config.yaml
n_layer: 14
d_model: 224
n_head: 4
n_kv_head: 4
head_dim: 64
d_mlp: 896
vocab_size: 2048
activation: "squared_relu"
norm: "rmsnorm"
norm_place: "pre"
norm_eps: 1e-06
positions: "rope"
rope_base: 79500.0
rope_fraction: 1.0
qk_norm: true
attn_scale: 0.139
bias: "none"
tie_embeddings: true
parallel_block: false
extras: ["value residuals", "hashed n-gram embeddings", "a smear gate", "norms scaled by depth", "capped logits"]
init: "normal"
init_std_qkv: 0.0485
init_std_o: 0.0
init_std_up: 0.0485
init_std_down: 0.0
optimizer: "muon_variant"
lr: 0.0112
lr_mult_o: 1.5
lr_mult_down: 1.5
beta1: 0.93
lr_head: 0.0211
warmup_steps: 0
schedule: "wsd"
decay_fraction: 1.0
decay_shape: "linear"
final_lr_fraction: 0.0
batch_tokens: 65536
seq_len: 1024
doc_mask: false
train_tokens: 721100000
steps: 11004
dataset: "wikipedia_en"
Each number is 200 + 20 x the weight over its row's rms, rounded and kept within 0 to 999. Layers, rows and columns count from 0. The size before them is the row's rms in percent of the matrix's.

# down: layer 9 MLP down (transposed), 896x224, rms 0.242, rows 776-781, columns 0-111
# up: layer 9 MLP up, 896x224, rms 0.233, rows 777-782, columns 0-111
down776,096,224,191,169,183,205,167,192,258,176,167,173,248,189,184,245,219,197,193,211,178,228,193,180,232,210,202,202,182,185,210,166,194,199,190,227,200,211,209,224,170,199,174,199,224,150,184,226,198,207,206,216,191,217,189,157,208,206,182,196,184,175,201,199,207,213,220,219,159,207,181,190,214,213,194,210,209,161,212,214,173,214,215,180,172,197,181,191,247,197,209,206,187,200,217,210,225,192,183,192,197,196,181,200,221,208,184,223,182,178,223,208,208
up777,095,184,205,195,195,189,215,227,159,193,194,234,218,214,205,207,201,212,197,189,205,241,184,194,202,197,186,214,185,209,156,181,227,202,193,185,249,189,186,191,211,223,209,217,211,199,235,215,177,173,179,195,177,229,202,195,223,221,176,206,203,185,192,221,209,191,205,199,213,176,252,190,252,197,178,199,209,197,184,220,192,195,177,208,227,220,204,177,196,189,209,163,207,179,211,188,222,223,206,168,175,246,182,213,200,187,205,198,215,235,213,218,199
down777,101,205,181,199,200,197,179,204,202,172,221,209,198,181,213,198,177,232,182,211,223,183,220,183,203,200,172,226,225,155,215,233,248,213,176,176,213,199,180,237,206,207,213,208,215,172,220,182,210,182,205,207,202,223,209,187,157,200,182,209,156,229,217,180,195,181,185,195,224,191,198,232,207,221,216,185,159,185,190,189,204,234,185,231,207,193,213,207,241,191,207,202,221,166,217,215,208,210,227,224,171,183,232,229,167,204,221,184,177,214,183,187,204
up778,123,175,238,206,189,237,235,193,178,218,198,216,241,236,199,223,207,218,180,219,183,234,242,225,193,215,200,177,232,210,215,202,218,197,202,187,194,229,161,190,209,236,233,230,210,193,205,200,209,213,199,179,195,219,160,182,228,203,169,196,218,188,205,196,212,193,237,193,222,216,216,237,189,186,249,212,190,174,208,207,196,161,199,227,186,219,202,196,207,217,173,189,198,203,220,201,176,187,176,189,174,176,215,169,178,219,198,220,199,217,192,255,210
down778,111,176,195,218,189,180,205,204,197,194,215,186,205,183,204,197,218,213,175,207,171,192,196,234,209,176,204,223,151,219,189,193,180,171,209,148,187,213,182,211,195,212,191,232,239,184,178,229,207,218,181,216,186,209,163,227,208,220,226,208,218,211,209,200,268,174,183,218,227,196,202,210,168,165,210,208,152,202,223,220,186,198,195,215,210,197,204,188,227,193,196,179,185,207,179,193,207,175,160,215,218,196,217,192,196,214,221,180,234,220,178,223,219
up779,098,191,209,212,191,182,189,190,207,220,218,180,174,202,197,209,202,241,220,211,216,225,193,193,201,213,212,181,200,196,166,178,196,173,194,205,195,222,209,200,213,190,199,196,219,191,182,216,170,195,163,193,210,183,217,180,181,219,202,192,200,157,197,190,171,205,215,215,174,204,178,202,205,219,234,216,215,186,205,201,198,185,153,220,235,217,236,228,185,167,216,209,182,193,192,208,200,211,236,210,195,166,203,217,227,213,173,174,156,211,163,208,204
down779,100,198,214,193,181,207,194,193,191,178,195,192,216,172,193,173,222,178,187,226,200,156,202,198,229,210,202,170,199,196,182,206,210,217,190,198,221,196,163,205,188,172,188,207,215,208,228,209,229,182,172,224,196,194,169,224,214,215,204,190,187,224,205,198,189,219,218,211,186,156,193,193,222,184,205,164,224,159,176,223,178,173,206,217,190,178,172,199,189,212,223,210,212,198,225,187,210,183,185,181,186,199,218,173,157,214,217,189,205,185,201,186,215
up780,100,196,185,230,171,188,175,182,189,211,219,198,195,225,179,188,180,210,173,216,217,230,192,161,154,217,207,193,191,203,193,168,213,212,179,213,193,213,213,214,202,221,199,198,213,194,193,168,209,199,175,214,203,198,216,233,201,189,222,180,235,194,219,195,196,154,210,210,208,216,223,196,204,216,202,178,215,175,196,219,186,201,205,175,216,212,188,175,180,190,189,222,179,166,170,179,203,189,186,199,226,172,209,230,177,147,222,206,217,189,195,209,197
down780,097,210,209,194,217,201,185,212,221,176,165,216,214,179,205,197,159,156,192,195,204,178,189,194,232,206,229,196,148,179,201,194,187,189,216,170,205,191,168,199,221,198,240,207,170,166,206,182,189,218,231,210,198,180,201,206,187,178,226,208,212,202,222,216,178,233,197,208,189,198,218,227,193,172,201,212,165,235,196,163,202,223,195,213,190,214,215,214,202,194,194,162,230,223,198,180,232,230,193,205,172,247,176,212,205,223,185,212,198,205,204,257,219
up781,098,196,198,185,213,241,210,190,184,219,203,188,207,186,233,179,201,229,193,205,196,199,193,159,205,187,191,203,206,231,188,204,182,237,201,182,243,193,202,154,195,184,194,199,196,174,194,208,225,225,216,162,168,217,194,160,202,217,226,195,209,200,193,234,181,204,198,174,209,215,200,215,223,209,215,203,213,198,185,211,208,220,179,191,205,215,199,189,191,221,194,192,195,201,202,234,213,207,203,218,213,191,230,204,271,227,221,214,197,202,198,208,218
down781,096,238,189,155,186,220,183,191,229,167,178,189,195,165,227,218,193,198,201,213,200,189,226,179,186,188,206,179,224,192,217,153,198,241,199,195,225,248,181,191,231,226,208,208,224,230,220,180,176,192,194,207,214,166,196,216,205,180,211,253,171,174,173,170,212,198,186,225,187,185,179,190,195,177,200,217,217,207,179,175,190,204,222,187,200,201,217,188,188,198,193,229,199,208,182,169,222,172,211,184,199,184,210,179,212,211,186,187,189,222,199,187,201
up782,112,198,160,173,160,186,238,230,226,226,171,210,217,229,192,193,209,215,180,215,202,212,138,194,200,195,188,197,183,193,202,256,201,188,195,220,189,220,200,202,202,212,199,183,198,178,207,193,215,193,193,209,197,212,217,191,189,216,180,203,202,203,222,174,190,205,223,192,197,200,220,204,207,168,171,215,188,192,209,211,231,196,243,167,206,221,189,240,215,184,207,222,208,216,212,176,178,197,244,191,182,202,183,200,212,205,191,248,220,209,206,175,170